From a checkpoint of a small transformer trained on Wikipedia: 11 layers.
Each number is 200 + 30 x the weight over its row's rms, rounded and kept within 0 to 999. Layers, rows and columns count from 0. The size before them is the row's rms in percent of the matrix's.

# layer 5 attention query, 256x256, rms 0.0402, rows 0-25, columns 64-127
124,171,198,208,131,177,145,179,193,212,199,237,210,228,224,183,173,213,192,213,169,207,194,229,172,173,228,211,213,167,191,211,192,141,184,257,165,197,184,175,237,153,199,163,201,230,251,190,217,141,190,203,206,245,225,196,137,201,190,238,239,208,180,211,192
113,163,205,188,209,232,233,170,201,247,179,257,177,184,188,178,213,186,188,161,189,223,215,214,155,157,196,229,231,145,202,171,168,200,212,185,136,197,219,201,147,196,160,219,163,243,211,266,195,238,195,191,178,243,206,196,183,139,194,257,256,211,234,187,205
107,246,183,243,182,198,209,219,211,201,222,181,176,140,226,231,207,157,209,173,182,209,196,190,168,177,242,264,166,244,232,247,209,211,183,202,207,188,186,213,201,162,159,172,194,210,141,220,210,147,193,216,190,156,230,144,153,225,247,245,251,234,242,170,192
108,212,152,210,187,199,195,228,210,144,192,188,167,204,217,203,204,176,194,201,150,233,257,127,149,231,250,167,140,248,196,168,229,222,193,172,153,193,225,181,205,241,129,195,203,209,197,178,177,240,237,170,266,193,191,227,178,156,179,227,168,151,200,204,198
115,185,241,205,195,220,217,209,191,217,172,181,178,208,105,176,188,217,215,216,185,196,231,203,217,191,176,259,201,220,201,179,238,163,171,189,223,182,207,209,216,213,241,222,185,158,198,204,237,165,221,230,206,190,192,184,239,314,186,156,164,186,228,225,182
111,150,275,182,181,157,173,194,173,197,209,191,190,182,210,163,209,178,187,226,171,203,194,225,176,169,250,267,178,188,222,230,211,149,208,200,169,188,187,185,223,188,234,279,185,166,173,189,204,186,155,147,195,222,203,151,143,224,183,201,221,224,246,225,199
115,239,180,186,207,219,237,260,146,138,141,183,205,191,195,176,201,193,201,135,177,193,239,193,198,238,208,175,200,207,179,162,169,243,186,219,188,211,241,197,215,162,179,139,201,232,191,217,169,262,243,195,183,247,178,170,190,197,180,200,189,199,202,141,200
115,186,213,257,193,175,184,186,256,198,243,150,156,155,219,203,220,197,219,154,236,228,186,192,197,168,172,231,227,192,261,216,215,135,184,165,262,233,230,174,191,236,207,213,175,193,154,135,169,182,197,235,253,198,224,232,198,228,166,213,205,201,196,201,183
102,240,140,185,244,184,171,190,140,200,243,159,208,233,151,203,187,160,222,218,215,159,142,146,181,272,185,188,222,159,209,251,178,217,169,234,262,183,177,175,218,152,174,192,224,197,187,218,189,147,164,168,249,208,221,234,183,222,142,274,98,171,185,259,187
110,185,190,194,237,217,148,205,168,212,230,160,215,224,150,189,152,208,243,200,263,216,203,182,160,203,218,213,213,207,202,176,199,197,174,179,251,177,168,151,281,205,167,219,251,189,216,131,232,189,208,252,217,186,210,168,208,247,172,179,148,226,246,194,232
103,208,152,180,207,196,205,175,245,212,226,210,212,180,242,237,229,233,232,222,200,252,196,255,149,194,137,229,207,197,216,183,174,200,192,189,197,238,205,231,188,175,209,148,152,193,178,246,171,199,173,239,136,214,226,205,181,213,143,243,230,198,166,206,228
107,170,236,214,177,185,205,201,233,192,204,201,204,175,214,197,241,144,150,145,250,193,166,241,184,177,170,222,193,193,257,190,228,220,214,202,149,194,204,197,190,217,201,210,113,191,140,174,225,198,230,202,260,199,209,199,202,211,190,251,214,217,244,188,145
106,209,239,146,172,256,243,192,224,216,226,175,212,163,266,213,189,190,236,176,210,238,157,165,137,225,181,205,201,214,202,223,237,243,214,119,218,200,234,226,223,268,199,228,194,169,173,174,187,152,228,244,163,216,215,250,251,180,156,159,225,213,168,194,216
110,198,204,162,229,218,218,146,178,223,182,238,169,196,180,206,188,184,209,192,209,222,226,214,158,197,204,235,237,199,203,242,129,166,204,193,160,251,261,208,143,190,175,172,193,179,177,255,173,190,226,224,160,261,181,162,243,184,156,203,231,233,195,200,212
112,195,195,187,230,158,172,159,150,243,188,276,190,210,176,163,179,196,205,207,175,257,196,176,202,190,227,250,172,194,167,211,130,165,173,188,113,208,197,210,204,196,157,212,197,151,196,255,235,202,192,175,192,200,190,180,163,174,199,220,225,248,209,187,185
106,229,187,175,220,221,227,164,231,233,128,224,195,191,231,191,196,215,166,193,185,189,203,220,193,212,273,203,159,246,201,206,195,260,225,186,155,192,184,234,149,233,205,174,214,221,242,248,244,202,208,197,153,218,185,180,203,226,190,111,277,214,209,184,189
129,230,174,200,202,197,195,236,224,161,204,191,166,212,174,160,186,215,213,211,184,228,242,148,226,212,194,178,188,192,212,175,204,226,217,180,238,198,222,189,186,235,158,255,166,160,183,167,179,210,202,235,256,180,210,228,227,235,182,191,187,178,185,196,267
110,181,141,234,206,216,184,195,151,204,180,258,181,181,149,267,234,211,163,214,183,186,232,181,129,157,238,234,211,151,200,232,173,165,159,266,221,165,199,177,189,191,200,109,255,207,173,215,206,204,167,187,170,228,215,220,162,199,262,217,188,222,221,194,242
115,178,218,216,189,185,235,221,191,211,184,209,227,200,152,238,270,241,216,214,223,217,222,215,198,232,196,171,148,257,220,188,237,204,158,231,175,248,218,163,173,216,165,206,183,207,201,184,159,264,245,200,220,216,213,161,176,164,175,216,141,199,259,219,201
119,236,189,215,171,192,200,151,184,204,183,235,203,196,258,278,205,124,197,190,200,213,179,175,149,168,228,185,260,217,213,184,178,174,177,225,217,185,219,266,199,206,163,135,191,193,189,213,219,129,198,216,160,205,228,215,135,216,169,202,259,182,150,209,158
103,221,197,216,180,190,208,217,191,178,195,173,191,221,172,231,207,167,225,223,203,248,247,184,196,255,170,192,181,239,180,190,147,204,167,147,244,237,229,190,197,187,205,184,172,153,185,174,138,222,188,211,192,165,174,242,255,238,226,191,168,184,160,195,234
097,242,167,132,239,169,238,236,227,221,142,159,232,204,247,198,229,166,203,143,208,210,157,194,186,233,168,215,173,239,199,163,206,231,207,181,167,210,229,246,205,178,207,192,191,204,194,229,181,222,155,239,209,211,220,224,212,206,139,173,232,187,201,176,201
115,205,163,197,178,170,185,188,170,270,193,250,160,181,170,221,202,214,200,198,240,218,210,220,136,197,196,229,239,186,187,174,219,208,165,233,148,221,182,231,182,207,181,144,190,242,226,223,199,255,200,244,168,211,273,183,160,198,199,239,217,269,267,157,192
112,202,166,199,214,211,251,176,199,241,168,261,250,174,207,281,180,214,184,172,184,214,242,215,207,137,181,189,264,222,152,189,178,207,191,221,171,206,212,168,193,223,162,198,264,194,181,168,190,179,196,200,166,186,204,223,229,139,228,211,173,158,170,201,178
113,196,188,182,195,149,221,202,240,190,182,237,210,154,206,175,188,237,194,212,206,222,162,260,189,184,139,211,224,196,206,225,183,157,162,212,186,228,220,188,190,199,272,153,193,231,144,180,190,210,144,208,152,206,187,212,199,179,222,144,221,228,177,184,181
114,210,219,175,214,196,208,253,202,158,190,182,199,186,244,199,226,178,212,212,225,256,172,187,207,231,170,191,160,265,210,194,189,264,219,151,215,196,204,197,207,197,209,233,174,179,175,157,165,222,184,170,244,141,216,229,281,185,217,173,166,154,132,216,260
# layer 5 attention key, 256x256, rms 0.038, rows 0-24, columns 64-127
111,201,186,183,197,166,178,158,159,200,276,184,226,239,196,208,225,200,217,329,185,178,181,230,188,210,221,212,243,178,149,198,214,241,193,243,178,250,175,190,226,235,214,180,177,159,226,241,151,208,190,209,197,199,218,234,216,212,180,243,189,188,207,227,183
112,185,199,201,251,226,222,158,186,213,233,211,135,202,183,218,200,165,167,212,187,179,222,173,160,231,256,231,222,134,195,131,153,208,197,229,170,219,190,201,163,214,139,226,196,218,206,201,167,186,241,150,196,207,174,221,157,214,181,244,230,198,232,186,200
110,241,198,187,204,241,213,177,198,143,196,187,182,226,183,171,182,144,170,187,190,189,204,186,202,220,308,261,151,228,219,208,190,236,220,205,205,154,226,187,159,205,163,183,147,172,122,233,224,139,150,137,207,194,213,226,237,217,202,206,225,196,229,194,261
108,213,196,214,208,153,208,280,182,174,211,216,254,196,210,185,216,151,208,165,175,201,275,164,165,234,248,179,180,201,208,155,200,253,159,189,179,204,184,184,216,236,144,189,201,207,225,164,186,150,186,146,248,192,204,214,133,236,197,219,164,212,213,198,202
111,194,203,203,216,204,170,252,202,178,177,192,195,155,153,165,184,187,217,146,248,211,252,215,161,153,202,212,203,218,193,236,200,127,223,206,233,158,193,192,227,147,221,231,195,228,193,174,255,176,229,252,178,202,223,152,208,258,195,170,174,200,191,171,196
110,184,225,225,211,165,202,218,149,158,242,240,167,187,188,187,178,178,163,234,164,209,204,208,193,199,207,233,203,221,165,163,178,188,234,238,219,215,172,241,204,199,212,220,204,217,187,245,166,158,179,158,201,120,209,182,197,246,161,209,226,262,262,180,194
113,204,183,199,189,223,173,246,171,165,134,254,243,188,180,200,212,166,218,217,161,163,202,178,178,262,265,204,188,156,231,166,217,249,188,163,209,189,167,186,224,188,203,145,173,209,179,209,196,202,194,142,217,234,209,216,203,208,250,199,212,164,183,182,228
111,177,170,207,169,209,191,269,198,172,186,195,188,165,231,199,188,139,182,128,210,223,185,211,147,195,169,182,180,174,230,251,192,120,207,177,213,197,238,212,147,178,229,216,137,249,207,199,254,205,206,234,201,218,238,196,197,224,151,213,229,222,213,209,187
104,204,181,202,231,208,205,220,150,179,189,156,217,190,185,175,224,158,246,160,212,191,167,194,210,193,160,215,205,195,233,218,184,205,136,185,232,217,232,186,238,150,182,176,239,226,165,205,193,231,208,225,279,184,222,229,221,223,165,209,124,194,158,230,205
110,177,154,197,184,233,163,227,210,253,176,201,226,204,190,201,184,133,245,181,249,206,212,159,181,200,211,230,181,201,166,218,226,200,188,213,242,158,185,114,219,195,187,273,223,224,182,189,262,240,196,237,201,199,269,122,213,235,181,199,159,221,191,225,193
100,249,157,197,250,168,145,181,191,269,186,182,172,187,264,206,206,192,169,189,223,230,178,275,120,222,212,212,179,140,225,248,101,219,177,173,133,227,209,209,251,206,209,225,194,206,196,283,200,202,207,210,177,232,227,213,198,181,253,163,223,204,198,233,173
111,182,211,181,204,217,213,226,201,158,194,167,186,181,152,128,188,142,155,146,234,129,177,186,194,208,229,222,187,169,227,156,160,161,221,218,168,159,174,215,144,193,134,209,136,216,137,209,231,157,211,168,242,201,185,220,215,224,183,226,228,188,249,173,188
108,206,146,216,193,191,192,221,189,196,217,217,226,203,294,234,159,157,188,120,215,250,185,177,138,187,229,186,210,167,172,211,166,232,175,169,222,203,243,200,251,211,223,224,215,208,211,136,209,154,231,235,197,211,206,206,186,238,185,157,247,159,176,193,220
110,191,144,180,185,188,197,169,172,280,195,217,153,180,255,215,154,220,204,221,236,207,227,200,138,222,195,222,223,142,220,247,143,223,212,195,163,188,204,204,193,224,208,182,175,171,213,200,195,184,183,216,172,246,200,234,221,187,220,220,233,187,237,194,239
105,222,234,196,184,180,192,160,120,201,215,199,180,215,169,183,210,261,236,277,186,216,201,200,231,212,197,233,206,157,178,189,137,208,207,212,194,230,174,227,206,247,181,229,166,109,234,222,163,227,174,210,212,161,200,229,199,247,162,211,202,202,259,220,233
103,202,213,193,225,175,242,130,217,191,194,229,234,210,219,187,187,238,174,281,177,202,241,181,222,196,238,213,178,239,215,159,197,226,220,144,182,213,203,202,174,226,179,225,197,126,187,194,169,211,231,193,189,181,194,214,220,236,199,184,234,226,218,170,211
121,223,200,230,168,200,196,264,233,169,178,157,186,191,237,180,190,223,205,96,197,215,206,142,165,171,193,205,196,227,217,204,171,155,209,219,247,161,193,160,179,236,164,191,205,206,215,175,266,193,187,183,214,194,242,221,167,196,176,154,218,175,195,205,200
115,196,175,217,195,224,195,160,204,211,193,211,198,160,154,189,226,204,170,257,166,239,229,197,193,228,248,189,224,150,168,237,203,185,190,215,261,204,197,155,198,163,159,140,229,202,189,243,151,219,177,201,229,210,224,245,222,226,190,234,178,250,217,217,240
106,214,152,194,182,171,194,241,214,259,163,183,228,168,199,202,207,212,191,170,244,203,182,218,172,199,226,180,170,191,231,222,231,201,175,192,152,194,176,155,164,212,193,198,238,271,247,199,212,245,202,204,169,215,219,165,184,123,224,226,165,221,288,215,170
113,205,205,171,215,199,238,163,170,151,209,225,180,223,211,201,216,166,202,269,168,233,183,203,225,223,179,179,241,194,219,197,175,238,181,174,186,237,226,222,243,231,181,202,155,127,177,207,150,176,206,228,209,219,198,263,195,250,156,220,201,177,164,192,191
100,181,187,222,190,201,191,236,183,182,164,203,197,199,212,220,185,180,182,116,238,226,224,214,184,208,206,193,165,176,225,236,170,152,176,176,182,189,226,140,216,167,229,207,208,241,220,187,210,195,211,175,186,224,200,172,196,161,240,147,180,210,168,194,192
101,245,183,184,257,210,220,235,199,248,177,226,205,211,276,230,188,139,163,161,183,218,194,235,171,218,229,206,182,164,229,174,156,241,155,158,181,230,202,249,230,187,226,223,194,202,181,166,215,169,190,206,224,194,171,216,177,239,233,180,265,194,179,206,198
112,247,182,192,229,208,171,131,155,235,224,203,176,172,208,233,209,236,148,247,242,225,213,209,193,248,278,271,161,156,199,219,187,240,173,210,149,231,174,180,165,278,175,201,147,163,204,213,168,259,188,218,222,212,227,201,229,233,235,210,222,264,241,172,187
114,209,163,195,185,203,252,182,214,292,198,222,207,194,186,231,186,224,206,185,172,195,195,191,205,145,199,185,241,170,179,187,195,248,192,250,194,200,204,164,197,221,133,185,208,156,225,132,197,202,194,206,181,236,164,214,205,139,212,191,182,139,178,221,170
109,245,128,187,202,183,202,175,213,257,151,197,165,236,190,155,175,207,166,233,218,229,178,249,150,218,177,189,231,176,193,226,206,143,198,223,181,179,187,237,240,167,254,193,227,223,197,263,200,212,135,207,194,241,194,180,243,154,207,152,228,240,201,223,163